config.yaml
num_hidden_layers: 12
hidden_size: 384
num_attention_heads: 3
num_key_value_heads: 3
head_dim: 64
intermediate_size: 1536
vocab_size: 8192
hidden_act: "quick_gelu"
norm: "layernorm"
norm_place: "pre"
norm_eps: 1e-05
positions: "alibi"
qk_norm: false
attn_scale: 0.125
bias: "all"
tie_word_embeddings: true
parallel_block: true
init: "normal"
init_std_qkv: 0.0214
init_std_o: 0.0
init_std_up: 0.0214
init_std_down: 0.0
optimizer: "adamw"
learning_rate: 0.00124
lr_mult_up: 1.09
beta1: 0.9
beta2: 0.99
lr_head: 0.0084
max_grad_norm: 0.5
warmup_steps: 431
schedule: "wsd"
decay_fraction: 0.679
decay_shape: "linear"
final_lr_fraction: 0.0
batch_tokens: 65536
max_seq_len: 768
doc_mask: true
train_tokens: 362600000
max_steps: 5533
dataset: "wikipedia_en"
Each number is 500 + 25 x the weight over its row's rms, rounded and kept within 0 to 999. Layers, rows and columns count from 0. Numbers have three digits each. The size before them is the row's rms in percent of the matrix's.

# layer 4 MLP down, 384x1536, rms 0.0502, rows 0-281, columns 192-239
096:490476496502490521529486509487495487550491470498476500530477469480502493519527493496515492506501544486535496537516527462456481481485520464500495
093:498538505507488501496516546491533505475479559547482470576502479505532539483508485502512494545489543521496513517461461527493451467466460510523471
104:531514513487490506540538482483445507503530451479496457445464515501492483508496507498536482480529503493454522504492520481493461500542457503502502
106:480482482529457512484520474505519501508479510513515504518501520509488487544492504501523456457520541496473469525507480548482480504529490532474486
099:532517515473462460495491494499524480511509522493505536521483503495526489569500488549497484508492465484521479508483508488506493480518488481504474
100:522474503488517489487487495482522470489496475459486523469499493533473530499501499509466485496506509500456470530482524492523515478512526556447487
095:467493536433485519522469466544481448511473485527478495514513514536528523518524480463507475458483533491507491534501501495451467465530462508499504
099:500502492488480519491461513512490499496496531478484495450479495511495516502490494511533521567477491533464545487460436499533507517452530460451468
097:523487537498466488529505526509517529508486518518514464557520482518550512515474440505481521499464495508471531502514515488489471499514482505475466
103:535500492460518534480487517474577458490547526499485505521557518501472507516500523547503538498512516530494519517482487505471494467489451457513521
098:486455513489551513529477477568487495473516479499538554513516493482492488482495512534514502463464483478483468460463502537485489552475553492499545
122:502502511463519495523526478516459483468512492499482526442482535484512501483516513481511515534438472504478467486499505521482500517470488492487526
097:479491559485512500528541494477479548511490522522471493528534504503473506478504538475537484534516481497482497452516477536543514514528542512493442
099:511555510500526498486520532473462501498514508461513529507509472492514472503469493467484494488548504501499475496520522437512500481526507504478511
107:499516525504501438507479514513494493486546466441485514435466516487516509535505518533466497536502443493500500471481512538476495487440502504515475
100:494495479484496530480515498543505456542514512522489492497530483464453524477534488533456525470504545492497467548496503480534539520499468494485470
103:503506511527470481509564491478470538505549520538488497485439513508505531450478517495485512506516471516477489462506530495433479522515552506505534
096:509493510497523472505557477470532499492485475497498484483477507526532529530485469570499508540507466522496515537506545540493489528466522482518468
095:532503494458532490520488502471487482534465467542478443519493492485503549534516503548483517491515533494457494474478499517440478463486484436532506
106:527446510467469517460466476506478472474495494502489517471511496506478452434472472496506450509516503477513455483506480496499491517469509479477496
103:512483473495521533502555489510508483516493444497481470461509512519532546470455509435460505479506499500461482488487471468520564460578480464453509
106:490489457512519504492510477507455488538501519499477496478489494493477488485520494468514478503495509470525469481522494539502502513509487485475516
096:505513464457499490569509435515478495501490509526523512499471548529545493506464492485526474482498496466438497526494512484481508511511515498481516
098:501522518545513478532511481520485551437492540510480508512526542490542491497499514455505492448491523512529452496512473494504479485484545493473439
105:532515481481524498516490515540459515472479489507521475540474521492517505499543521509472481457496492505459485505499473477488494493476475489536508
095:514504546490472513497492516511505506481559535495480504493474555488472506511497501521473497519438530512519500460521512501507509490489495539526494
104:504486481507507482533534534536494494497499505495477515521523517507479461509531542467511470485507529510505481504494483515440522513525519485496511
105:499537549447502461511505461482505475469498503483466518470467474513508504440497476487517474491507511500503519474490525495500526470527490544485497
096:503483460519482510576544468499531496486531465497524478480491485530521524473482455520532469498486514486484545455497491529525483511509424487474511
105:500502461520508466415483520530506511521477510481502467500445472491499479500487491504490473481508546486475526474507473510507499525469507471513515
106:492477531528519482491527507489489482504464497498475544479468468541498484505515496553475498498500485522484462539528524479479529501467516458545517
104:465511574481505512509496494490454488532484508521493456470530464493451487521504456519461513481478501455504499494471477531512513515484506510493520
096:504499492488529490505479502489531512526482492500531518515484505515501476492521514480528475502529536502519528571515464508490496505503532474505457
103:505522506452532509539522448516499488504512481483478511479456527514444511488515499548552508518498473548540505505462494470489550506528494550503457
099:489485520528538498499478536485486507524501487524517511484521500512511459496455518521494495474502507463523467500505497504491471432508507541487498
100:525472498471496479450521515474506481533485495483468524534504482505497496463506487519504469508504530497563513493519484463503515498517499448514568
104:499490528492472513450493484476472512503531452501485515464514505517518497548545534534480482505529533507506524479510495528501493510488532500489500
099:485528516497486539521461503527494515505474477486507502530499508485495482511509522533519520513501483519508534523519465481527477489532469496493493
097:516501559472543476519491524522494514493476450514475512493540492473495498459470472480499498475473476488520456497490475484491484498555465527518535
094:467510485504583500518543521539555504496488511529478465461490521550497514482492484461490491483496491474545471500495504495514540529520529493536514
157:544543524460470524486509489501485486550513513518510501542483509435469541537535513534482483499484499465528471492499501464532524507499530469506513
103:496500534511473499513499441418511468498501483478485483495461531539519543438526506515486563497491502509450543504487474447535476535522475515467538
092:526518514511536510522489510454496486501489530508529510523508478486494476482494510501539536509533533493511507453492508496494480482495494487525534
095:489530531554540487450490495512510503508505470520516483503522496520483512542498503521533535544478460531490533515508527519508558521473483519515501
103:480500514528519481534498547447495447479501493488452506508486538493463507537532487520497513490540506476499501471504523479556466487472480493493472
099:496501461511488493471519515549508552523488530555524497528481490484527540519497490503481531491514549540537518502476507470492514461481508539500514
094:504503480487485510535451513534521520500517496466476524487508552512501478486473483549509527501522532521474467513516541469514492480514458453474493
101:503475513501479522485510517511537506547495516534477506478440477536476520536509523512513533488521477490531535474441446495539500525508463481502443
099:507482466505502532448500513454496501499513454469496490496506492511499491557468527470490524491512483523527516481447499505482534444504481551541490
099:498501481467507494531468528549522500547504499500539496439539488527468498497521491486489488492521452499499479509504535544533463482525523504504518
099:475494538469489512425516457500437487491527517494476511516498499486502522519509496514492500483523517519479512489482508545474479549501458502533522
100:518454512457465500509484499526511502499532532483496518514514495487518512515487491496497443522491505492518486533507503488490483571481480501458550
103:529510475473463533491510502491516469496481538528531475450494485454518491471498492457518508537535525531494506495512522470481504544500491433481472
105:505523521519512521500500503479467514464505512494469495500476493526521521497526493538485556479492482521532531535468473461526512475452477486511504
100:527527541433515465465497514474501482438521470473491493524482475489486504535519492529436534507486510532452532492530523432446518532481493523495519
098:502509489506523464493481557513510494510503515507513492486459514498484475547470476506517477539486552512524506519511519543452495489473515492496510
107:499538463509511489475495507499475518495479524477500527525564507511503494502482496473514487500496557540491531457514536486504490528477525495507509
099:514488538489454510472524494481527465468521482510510531531525502503517452502497467526499479475540525481481551510501516492472487511535519467511518
107:516550504499511489516456477547451479483481459496483512429510484507515487508504501487494493455485471503495489532489565529519471489474449435460502
094:521471494491494488477548489469484483517494529500495495538531522513480494507515477497455491526457469506490503528502508531474484510494491491502527
098:449469518484582483533517513520521490469504455525469511466512504498517452496497492499502535523531517512493511507487488492521478511501455559506462
100:495513501497466469471501490472511505556501511527502481565492510514512526492532500530523529534501526517486544461503447447469506488498522498491453
097:512495479538464521503498502494454461502503515485478473517519447464489523514490498483534551490489486467500486495507520462511476545481481522467537
101:541483481504512455493505567533501520528506476506467504548547501516504480513519459490526516502491520503507502492496518478552495501511519494491477
098:495528505522495504459480500489545500531465506507523500482494484471475498513505492482482509487505523492473509485532476484501511517493496532498523
100:555498498512493469478498494496512478529516459480515482437480481487503521541518490492514452471501496494527503519481518461524479488490484480492506
096:496532474487505520523515467509477470515511514478536521485509520520510522480539447493487521510523487475485536523500532556489537515465482490470504
094:500552463491500502566487494473526509441497511530490545508548491509535474516474483488500494489567451474487484479508456511524517519469512525499472
101:490476484501508483546486500470518526458499497484495453518502424558477516475528473522481546456472521494545511490536453453506507448553514553485487
097:498529503515470501467527525518499518520468496486488468508483468510488474507477512513494462488515536540491528486460497493507511475527489438522477
095:471491513491495536522504456459466495540530471479546460468486472523516510482528520451489490506496529499492509454507480476451494554517503473499544
102:488498448495471541485496530523465518551569505485512496535521488517501515477491518462533544478518523494513448471473519507481530521549476497469473
096:497495483516509473527497501510464478485468528504447465479494511507525496482519454504489479493505496543487488477518479509494499502481469476469494
096:487477505517494489542504416474504479539488508506499508470491507487508483489523502531494520552469465496514510577520501541514491546520494532525474
094:474486439525530480539513473460458514529488502530481488499544510534517474513544480534515472485524560500556477495513496488506487499522536527509505
096:525512501484482500512543447488474473481485529488515530470486498486550515477495505526493482466504511496483499534484486558480484473508502480471550
104:482482462513503540522492499516470472539519509516521493522502501466494514521531480478502469529501515525512426482487494538557475465473574480516521
097:511483526444478504498516511484556498471465436490485505526492468516505505489504516541474483450472542487450471506503484537487487483478489512441534
100:509482528462515512533529550524518484482499511502490480513519512543522495515516535490492536519546475497521537513480491482487507463486534496497520
099:459506587508521466517513552464509498499504527520540521474478474533499478507498494560491499514499517491483528479456509523470478526504506514503500
101:497474520549514524489507537495529488547525517482590493530506487518473475504492541468499435519483506496479552528502544510501527491485470488514511
101:494528517516513442489538466524513515474491503527498520565506491514497460491492534522492559484509471557495524477505455465513508518479530575554512
103:516485496523493501463507492525486482525515480538475508492493526485505510492474465482477483523494494482484484500483528563506521532475512547518488
104:506480479509489487506460525549470503494482465490486510508526497485528472516475498495511502526473458563514519514477531545508505519463529502516495
094:509531535507492489485490510511476509437433498528495519565509488509496514476489475483526533491520448502539494528475527506531490484487486531503576
094:501480449498530538515492536494526460492517478520498492467514511488514509498529481521519494522514507428498512495520528502515507507482456483521486
103:462508506479491522513499522515523523479531502522526537463538511502512530514509539514507506510476486509539504486505513447501516564509470506497483
100:469505501485472506555463542549469538509500550485493504520543519475543496523548519528492544493519473477478497513512468489487515503515556495492470
104:511489522499491488465467503515479470462504497510523522495516492522472506490513481467528476518469480507473420512523487519522475482500434491508496
096:493500510504506447495491544527488446464495518478485507507490476485499493495477481469509478516484457499517442476524511551490469500475523479508494
101:501502475535484504455541476482527513479495546510505514482456504455484504524455505510520471490486446527522454476515514505534476502547516490473474
098:446500510496499475520503474519495490511473523477494490516468454494518496525478527464464509466529500480531478527508520516474505526533524528462465
097:521531502557476500544498520504513523496524491548477503491499552501485511507550520461513484511517463503536509504508513520494484483474526485535499
099:500544534489503518480498530553498537464508478458536507468472508534511501531460508525492484535455487521496475501507520485532565511486499530512519
100:494543505543491505472487525471512524513516496483521475500496464467496490541544486512498518502479474519513487476489531531487502537503473473548507
104:512560519488505457479471511458527518513465524525497488506504536503543487474496484522484506509526496475506471533521462516454491518485477527536499
096:490526472527494533499536523509522551489498540486522490464523520535514457495475537486497553532515515494493481446523475514492483491515500548524464
099:524509493497510546525483535512516501502500469498487514495537527508554496511518504529526494460478489455498512451523481468510508445488530516513528
092:493500455474526466507493506507483510449500504481486506509483486486483484514482491461542529472482492474498537504503467548500457555441509541513503
102:512508550508483483504510507508513504508499489472503462522537513488507519515483505555498535502502462503534474492490484450504465488447472461534503
098:459560495514492509488517486514486531511463522527463493521502489532494513526513500485525478534496492486486513508523488478460509524506477470494499
103:497515510514475496517499457505541504476514537497516520501473556548505492514545497478487502489472482470454479534526485517512511520517523527526504
100:499505540456498513473507497487546500511464482499479504555473503492496514529489503485489504509526505512519490463484474495481540500495497502454519
097:535518522486500510493543451552507469496503529497467516491486505477517512459509511451483500497527532512490483490510485521487483517476484471507515
109:511521503516501526508476455475531446519487500494492519486469515501481484513520483485504465498531482512525531567515504468502531502459542544464482
097:514487481502519493520468551527529508442505503529535538494488479481508512557510504523529487502473444484527514563501492488521522488533503528503531
098:467523526537496484493532492470467488482482472538522449502457525500502508544522515546452461472465457528440486476515528464514472506486473522533479
098:475470499529515496486497507511485499487517498440488482485543497551500465460529495518491499478452490487525549489499499552491497510497519516549485
100:491533481503480515487455473460471515514512521445499508501512502505481511525476523490506502470493512456512510481534504475499488490486470502497479
099:495507481533493469514439499503473491524483536471498518445496520510502466437516492477482463512446476469518482475519455448519501452543548448499489
100:508514525531479437508472535489505504453470494526513507461503495522462473477497511506461517510483450501535502543511501504456486480466521498521500
095:502498499511508497535494534536488534502528492514512502502446501550514488533490503506524474507472534519520523475496515519530509510459536515516489
098:510538550499470495491492520451477555461491506491486500518503550520493489488485493486468477509486524521488482479489477456530513488490522539519527
101:554494503496471468444495560462516476497459456496487476502510500525502518496467490515513499509512505472473473531520483542520512480512496509507477
096:477505494490499460517548518503514534481498514482511488466540499514522490468505534460535554501524533536514529540507536517483513510444500508530510
100:508493503511496532503540485519491514503495486493486431535488486523464508438481492501466495499515471487506521545516492447517537523516474487496512
096:509442500522509484522484513448459458504499462482529501477491470489471494485493455523442518528499492483462505490466463531527515440485489525458508
104:503478473519494500468494501514488512523513518497474485450499562493552512526505495532516497536502475482475471518476491502499491507505505494480475
093:492507475517522527462493494490508508497465507478510540530514526517480445512523487461491494551512484516544504555485522532491488510473493478508509
099:528509483479489471501523473490483492490494475481472520526484528531496509520520481553498467476499526473489547485498497508486500455508493493501554
100:495532511519546509495516469497518534491471524483524491534515517542503478527486502496495494530488518526499515469493489492523531493505521555526462
100:507507496495483491516490519506516463473522515462529458497509526458503493479471459550485523481545481492535501484478532506490519507512498470468491
105:516530545517478481493500470480513487513493513545457495464517495492489498499535501492486499472471464522509479452508494464540445514502557492490487
101:501476462532510471500494458505470476475500497499495496466463520493495501532482486534499459454486447543486495454453506507546497458525477489496512
096:494481494520496499477497503468504500516521498458505471466499443529506484508566502499485466478539514484475462522502507458515509528467502539485484
097:505477520479519578537541448486495491521490503508521516506500494487514560515504526438493540485538511491563539474469480477485512491525518535506504
103:505511529552487494476454447495502506555489470520518477526504529492487498474514524510511475527520459485470560472504524514518506503556512493494480
103:493515513531522485519494524472558467457505497473471473497493486499453495476461500549489472480504468510525543536476492484508479483545512510484490
104:497520466460458500567494496504536509493468516491499495477544514495518503503494510492497521462510500496467531497511511461461528546452511516506515
106:486471491513504518535496506507489522530516468514495525485519461540524509492449482492446546480503471529516537458451513489466512472457506512496513
102:503498452477481488510510481522459511471516499503485518540480449533506471440502484477510541466487504502529478490495488521490474481476507452441523
098:491501521497481492469473434452556533435488526517512520533498510463537523528506551476489509475461514485481474434480498486507502499480505556478501
106:468481535494453493495533451510497495486469516514496472438480501509483507518463479470507502572514517519511486525487506499537441470445535534498487
101:533460499497526494534516501491506494494509478519489507493513473504534548482482519474515466479502521500500490490464480552478521457510529485497526
096:505481524525459505443544504494500556518515542513514527494524509497509473506449525525501534549466432519456500470481509501475538496499505566536487
096:489541516516516485468518524501524508525488576525523432525487519477545490491505455539484483493465493493501509522544515515496483470489498498504538
100:497508498453469504522495479521490507481488509507508504508533512556488492496451479425528461495521521492457534520503500482505521521498542574508495
100:462493527484501499523443498500487561490472490458447508531468573476524495505496514534516483460474483535483457516513503529491477499460510485492522
101:511482494503510482537550465508499498513503486499470479491480480547491503455467495519485495487513512494493496458532516568510487494514462490535450
096:474459492496494532516468514476464490497478490493519465534522569488506500472538532476517480486477532482471465496478496542453495547482492481479490
097:510493494502505498487536529533505493509480543516518454524582498518524480459481504487475482446516530512498503502498496505523503517483477474467485
098:506494516477519515528498539529527482480458504495484484503465462526434466463527490522502517508494505466487449503509505488497521474480525541493496
094:486490517495491487463513518494471504480508523497526489549513525547515530470509514514457524450527536502491481551473491503465481485519523539508492
096:497505478535472490503515501526496516505537481498510450493488528513493499522525479501482469501462497489491509511520478472517484507509500498490511
097:508493471523528479497505551489490485559491494508472495475508492496523448528484488488523470517479501493495493507523481513509505496504537486463514
103:523494556502470467515499484546476501444476521491512440480526490496552527505469489495506480530504518505482515511520508517485454503460500552496494
104:489487479525442537537513492534517487506499467508466491480473469499523505461501483469507480509487529480451474478509484476469495516498511512456509
100:503450498488482483484502474476506457539524499480522529515499503531495522488533507517522555503539489518474554488482474498514522486511465511446527
097:463486544516491474503506515519505501482515475439498493518513483495510503521474508527486510509476494485484508509471511506506514496466475502491530
100:513512506490514539446493506555512514473489487485495537472530478511520522525518497507503520546525543498452509517524491531536496466495477530494537
096:514471452513479505535453501484527531498460502488495491478497518551479497459482441486509493528560466468472498460507501521496463452500493453455490
103:488484515482477496441497514490509522467545503498518502484454516484533499509538441534480503512500486462477478528460520481508497461531503489496512
103:505546526574487500495492493485510505480481484496459476477527518484502489471516499505489485515534501488509476497507491506520465487482511439530485
098:521501483507505462478469540486476529555503486495481494516545484487543507521485509520500530502471524478476528552519496472493487493479486442503516
103:491478502488467475524467518518487482514491497511517482567477467456496509450455444494518509515508526494436600493510556491503462499499517504463486
103:445526562493458488510487520497542526501511472523510481515532523465512494514478491443493503485498526502484517580474537461488449516536510499506515
101:510436508518495562493517486483488444512502479523507462463491486497471525458427510531478454492449499479490503482484546526478538472470472481509486
103:486493501470490500501525485518513478503494456511508505488483501465464501478510479499529501460497463474504493512506488495490499494499501533480487
101:495501541466509502502476493487525497513488494481477511487498446476465522491492511485512479479528493544435506516501502431493507454513502458545480
108:507480515510524486503472505551513535489486493504490492525534526571555511486511480484532515499448539536500478494487526503475506499482433515522485
099:494525533486499473500464470496533474476510521485494523520509529487525503508512528525496510533532480524491485509505498484506482501512541510524490
103:516512485494529512516492492470521453499481547511535486492508509462488507470507517493509531493506539496509566493501515498495507525546514531496527
122:493524478478467521543504457514562449506498515537491501461490471431471525479500479496498465496514511449487517495473510458493444463527524479458485
096:480488535504504504461490497493502489496545535506492482443514488500488472519514507523492486523508450508511542507495552502512466519514508479494464
100:471461470534524521522543490487517487505517509550503482542504516540471521519484510456502481508467497485483513488489500447527523572535471454484540
104:513504517509499519498494493529537512498491498513539460483450467489490512471503528462550507493466468502491459522509498493499509510525518496503459
097:503481512498486534490507525501503563536497522492509503485496493498482491471489513482509535521477487498507467528502558494464530493486489452496467
096:522470487554514504510500479528468519531494513511486493488531492520475496463453498496493479521489496533514499468505477511542544464503490464524452
101:495493472479476523483503494454470496495491494510490492512456506475477482555458509513514531473512513467479486521489438459479504487526468519525457
100:517531465471542455501506556517503511551496461500496482479468488508539489497498487508555474506516463504499481490481476491490496524497521475549462
100:515485512508481475511516496527494483489480514484501532469506519503501502496527482577521474483502561526504477506509509514503497520500477443490483
099:505506488478518465471529541467509532479472483500476482439502502534507485464491445496522472520488511488477486491490453535464469482517527499484490
093:516491487512495479461517501487527502515544496521522505493493508469550483544481508490552489517462543506560454500498548546477493538493539529530442
103:484509479534474535484472491566514545465477535507540522527539531486463531507536518541476550510487511463453462468522507485471533506476491479524535
096:481488493481499493492513516497521517471527516509489506509505486484497479518494545538484464501486505506515523542510456485480495512520513519499519
103:539496535500514489553527483511529556496503491497512535523465477478524473495442490535507504476484489526488567495491518527529529532498494524457506
101:536498514567474522523509486523502496467525484514518478469503449489461492504484522492477538471479488493531525462459541522520481525474523497524495
091:473506504517504476499476465509510471501512484482485512582484468501483472479501517488513509472490544500506459532480467479457511541483537529477495
096:490488487491476491543506471506496493517484495506509476510493520470481516489536490482551502508522502472424470517534497503531536495530465485474461
100:485509489465541514478516495529502500503465493505494564521516507473517494522495493505516541480488490488510534485532542480519467516478475464398508
099:487503488510462536479496500474498520531499489483455533561512520498500481503526499544458497506502524499557462493503478499494500543515473566477525
102:535509454498517560482434502518492462494500517502478476521465516478479507523512471527530442489493465510463480525485505496552513502506462467481509
104:494496427467469511491476582558534472505518527470541517490510524496476513518513502501504503506499475443504490494500525508543502533506495502473521
107:498491474476510522527503540524534472493528537503491538553458481520480526481495475475501474504540551527508501471508462507552509445517510506524489
102:479471498483514492516511548459498491494559525486549489496526476485486515505513494519475485472469484519475544484472493484454487511529468535479504
102:473499507497465501498490469471466463474493450548483488475476497490480527480497523555475522519559496511537471490489526515539506474445484554498507
100:484489493494478527522494495472508501504504523483491514478533484520528522556524545506516471522488500483534495476517531503462487495486552513546496
100:485526540515524521494514540497472523506520523501525493544466490504536513553495479514523533514512478532521455526507514453506513554484527555531480
102:495513465521485542547510462506498497494536542519522491491427492523485463505486481532588503562526482530571537538482471464508524486552485485512497
101:498493496524497493486481541472529441496488507479508494477493520548500452436436541472537505478468590478498501474517446501493498474537523455523509
101:499532484523457511506504478525545522454503524510504474517526516485534497520520486477538550517456475534509504493534488519457506490516508465473475
098:479505538523501519506570485486457507500484476495530488470508501490505490469503560507516471498475438467504524501524490577487538511514509514492487
099:501488509483510473525499502508520536506470520524499510518502486492506524494475532467544490478498533488521466481503509494567563496469525504487490
098:516490516484474469469465502475521487453519517511521486488521521479474540499518503519523493509506541531534508462503496529471485481518504511523487
095:494501461509513507507493484499537423533493446493495478497497458484488519503472520518479504517526471508481503474525539466500500513541456521495485
098:522478532484477489509500534525468472502498474469527485491517509478467521517498514514492486520491502543431506481487512555489516453522473471483465
109:491489506488524529481476485498482496494506465493518491495494501495485486477467482496477520483480505473469506514527479513487519477548487530451506
095:537480479479513502524540473488525529523512475507501505510436463494503507505500509512456513483485525491492479474466529525520488477463463514461500
098:513475517508529499453533529466506484511505524497486494501489515501554521522471496463494500495523467480512511497459452538536531476475473520479547
097:485507515507468467436482526478502500547489509519505495544518509511501516520484522524493513491483503553476529487483456504465523492471502493538489
098:531542476502475509468490504467518481484505538508525478516470476492506501524468475477490527494490454486534525504511528528495518485503541506518479
105:498525478524464477504501452520556525509483480489480465527524487486492463484463487497467521525494448538478492516507471459476516509486461474474489
098:490510526543553493499501520452533530510501502486498465590527501495460471477493480503510541474495489498479514550496514474493513485536467522484502
096:495494532504494476465516499476509540499509520532509518503533525515557466481528527501494551443530500512511527501506534506513523474472523508520494
103:484545501528470458547487511493523502499470470470485514492479491511483517465493524458505523509477524500509528482508482506472514495567483485487510
102:490526444484489496462496478476491483473518481497491491450530494524531509540508513442507522514496500514513514503488511460478562529489490560518493
103:531510491497491484463451462485504567501510530515478503494488509494558492504515530492522500534473489487496485473504503561549517504469483440477513
099:468469566543500519446484530487502498481513507499510468519500524490480468548512509501482521503509530469513517486509490508484491481484497520518472
098:507494484496530475484509513506487481499501483460517489468526502448528507474511525489546543493550479449520535475524466503492460538541554540540462
095:493474519500494504468513495520488473460501498519503530502474487491517494520493490488501491493496519489546467532509488519490491530542532512495525
099:495493489458525506506514515483458482497495518506493474480503534512486508471514503504470471550469482556517463480491516521526520489560531522479512
099:501513558459507486534546473537529507491474492524523559443473530470469473500509508500506523518496529487494492524488513518509506461505504547523484
100:482502491541496490508462502511550539545505499452511527497478500466494494530486498496454484500523449510480503513491464462524475467481497504524507
096:489479508510540502486502548513527517412510477503503521560530501520508493467476510522490489494517542552522501502490495492491501493496485501525504
097:524501498478490472503529506483497518557494521492509533551474515499521512508493495475483522501529497474502520481527523497489506487460453478503456
095:485506486536485485468529476505489510458485486524506508504484496459497546513481508530491493525485529489540472514498480417445506492530501557496538
102:508490527489504522502481528512471435504510462504495524551486527520507524492498525483501507514487498537482527499465513540522503495497449476503458
098:466501495506527470491454502492521525532483475486501475490510499468522498529471513493495517492497534499417511498523527512482515552488497524498547
097:481526476506515474476512547452475516519523513496475509535515489492501498539503498499514535488507454517491478538512480524466461588469542522519536
095:511497474515521519495461480515481491499505513498497511506475462474544515492503453487531487513484514456513497515505490528510496524501508504469500
098:505455481476512539532489478563520512502546487531484469470552487472529510515530513480515505500472492535523488464496558504493530465503495511527510
104:511471501544481485514496512522465526460518505500497501470525478457550499489495503526478511524523493485499496494494506541518456541480516507513536
106:483524521513529496497508469441478480481474487519476514478449506477508520448493454498527518495508498558491494513486508518479514492520503509467469
102:480491487466528469527509486507494481523524498508518512502487495506457487491512495499509503497503519474471485530495458474496481523502533497487555
100:475481496501448470490521528474555511474518487518512481474509509515534485558513488497507516478472469510524511528493452539506520510483510514491489
097:515516461507522515461488548530493464486508511485461536471493471508521483481506502486542490533513495514543502489491496485465469477553503479449499
095:478461479493520502493484509497509493444521493493513498471490482508476535495508516508496465492518505480527494491484484537519500439526473496465520
105:541470488439475499509470505509501472512550503480549487552479508535503545476482537517466508482499504486491495508498473479504514495478539519485516
093:519502480457465502500502480537509466517475505498489487527479558513494515481499493530493503497497485513512500523501486527475467496512506532459483
089:496501479535486542472484509495475526487544499459490488485503521506481485504513533514447522556499471516539496510500476490542540447491461495505508
097:490525547505475473499500532490440491445546481463498517497504502500558490488524495513446490496473486516483513505503500524472491504498499511562503
099:495509515527510489545502439504495529482476516510471531478463548482505493489518535534508511476497506508475537504476502503477459513505512488543490
095:504496468489483507457490512506506496560487465476481528451473490498416512520511461505491483515482432467502506498509514490487512490506505511495486
100:505485518450498506492503515449528487489526501481494475467460475448479500493512499538496541460468484524492482531506505491488493452504516516532521
099:494487475465490486457502541481490543464498523461509464464472495468500490577516506491500452501520477502491478511516487496508518570473539511453462
097:515478458447509516497530457464507466520509512498516516503456541465498528543479490461505510490494474481548451521525504468447494481489528516526521
108:499439477484517519510516478513513502481485504492496480549487496447507492498492479506525492456466534490534496476533525511531506541534546446473524
103:514504477487522488472513472472506477445494464493487521496490500509459513482493469489496507545527518542488545487508503539498499495495526484493513
103:502518517455483513498466515519491484476533511525517509515499541485486503541517455541519462512484524515475503485495468509502524456471494485486534
095:510507476497508507473483460500508485490525539517511514477470502518496461479478499551458532497525480505521509493496501464496480536515559469493496
100:468495541491505510506523520480520514527491531517525507492511515513514506485508503454461477535511568509504503503511524470449477554500559470531523
100:491468524517510524530516511471458502491506489486498491492494510515523505471511486442468492478532538477490474505498508506500485512539462500509523
095:545493446525529499519527565534539492440478504505508461511515518514545517485488496500479514495483511514471494459482532519543504482441451498495481
101:485513504508504509462480506481496538565477505496505509485499530514540514483499518503488531533497531472504424498476508493474507466530474498528475
097:536483507509485485488492507498550483522533516500478504439493491508477523491495543523504479516512457518544505466502464532528512438516458486502500
106:491494543483530505515530465517515485501482476491479483491486488531486505546536522541499532540449495461493467527500455478477441491532491505479536
102:503524469499510482451469501503500520463533541515509481474551525502561504502526519490484498497483550499512519492509496541467523476495492530487540
101:544545485536495508513527486538500514523489473502501483462480499524519489493490490454501483454544492479492511469514495444502490562492545545541485
097:550497510481508493538499529489491506516510479530499492554532528516490502474521477496519478514531557516539462479486506494537484500470525493541491
101:481534462507520495555472485497484500507499459503537523477501513474496504453481497495478534512502487493488504487491441517511512472501526515486510
096:477495546517529445531481486455529509423454505506473478522511535506479509535471501492515530445493496488521553505481523478481514510529519490525497
101:508501535478490488517523489521459482531473499528482533499478517506472519519511524413545493506500510525488480530489537438499472538518510504522505
094:514525466455527480446499504494451506513511475480562531461417491527510487560517498491518512482540519528539498498495411504465536488436443501506527
093:499508495486515500503486515514494488541563495493507490535518501527514510526509511410485494489531549489511500483510509523506517515446499541533496
093:442484486486505510492519447516492454522472526453488482522492488468521487513496498500485431496498527497526474516516487478562507524515470490534515
104:521543511528490518526498445468493530510514464475512463477514472509519506520515484485504527523469497483523436471523500507522511479491487525481510
103:540509462496472488565483532523470464526458461487519463469500513468519492482484472484501479530506464491521539524500518499563475480542534495468509
105:487505535503510507514474506476498483511477497510518503507476500495470493511492499510492489489533518481495492519494519510486489507505524485545510
091:501509494486550480529515547501464479482544491512505517533545515498519489461495490510527562470490487489507522471523492485482490455499554525518557
100:490505484460495501512484528464490506456506507514527495533510470514528516509512488484490486522536474493503511479498501487508488482505486529480492
103:522520541505502540496503549454507517499550479558525541447465497506518505536500489487514494496504488540507554523493519488516512464480480468482500
106:478498461481521499531510549545446545540518515528532495510525491451485489474512508452496530474472471485489484537486519516502524466473524486510498
098:484515461539456571475483500485535494479515507498494552515521497513489465501482474507491485493517524519477491469530499455519534538460503490483459
102:487525486535480535525460525537506475515479525508495499505510461494519500526453520550517491481502521545507545501520499478491500539492491491496519
101:531512494507507491530500498443538494517509472471471501476511477460505481509495503508503481550493531502520487438491513542520501517480466497491526
100:502481491511524522498486548480482508479514507461487526519480521510441476494524514519495487495525499491496514500486466475527500519472508532534477
098:484524498499473543532495502530475549520489488499552546547524513482487537508504515481508467486467472527553461488503487486499530516487526527510512
103:474506537525531486511460479471481528520487509494513485510508475530515474515481559491468512454497502508484475480515530502520509445499451505534471
100:486493518490558523514554478499502483517487486506528473517557513495492474471499482472495481467477546499494484473507496536456481492541507470524528
102:486484525501475546445497483524512506544493565503532526496491500501502512458536503397461509496469523447486504494513484526494446573502478507495516
100:477503520525503501519463527541492504535519513520495495483550480517494511469538495462504522524517473513471532460511513508454485499530528523488491
102:497447495489508516501492515521485482507545517473550511518452462554513492498483492475526472482508472543517527522505488546499464477507488480521496
092:526491543471521510445524476537496513487489477479486477449459515510487467480509473457497458456501492506474505496501492504508475495511506550533511
092:500483512508465510434531502493530495468470547518486493524517534515537493474543504488494489483514513514481483427496487485496498501496521470499485
106:518506528551472491496505536523481499534517492486496492488540512472477518461455489454505496513484482517472588469490548495484475440496471414480513
097:490499428507460525515530482504502511487485491517504515570538479477489499513482485545511514532509520495508485513521565504485512513477453434486471
100:492493502486527479471532521465501507500510503572539501498508450540527507529464515504500448537500473506510461533508526494536533559557507526523499
097:533509503501505559513502513514496561464498509522514536506498496507480493574447500495534482518526427487509459496530494490539490523504499492459506
101:500492487505505480459518512525479501517515482459488525505458468489468566495499553549521501469509521507476510462536515497522459517509520487506500
096:485500502462515480513479488509493525488486492519501531519515489522511527498491496503493472495526488537513553526476527487513491491473494545509489
100:534487463493500504481524546492526531516484483472519550485529453483534510527496510491499519537536539496527524573502470511507489547498497518487522
098:480533478516466514501555467510518452538496471512493506441526485465483508521542472483540483451474534472434530475522542472509525478537459516472469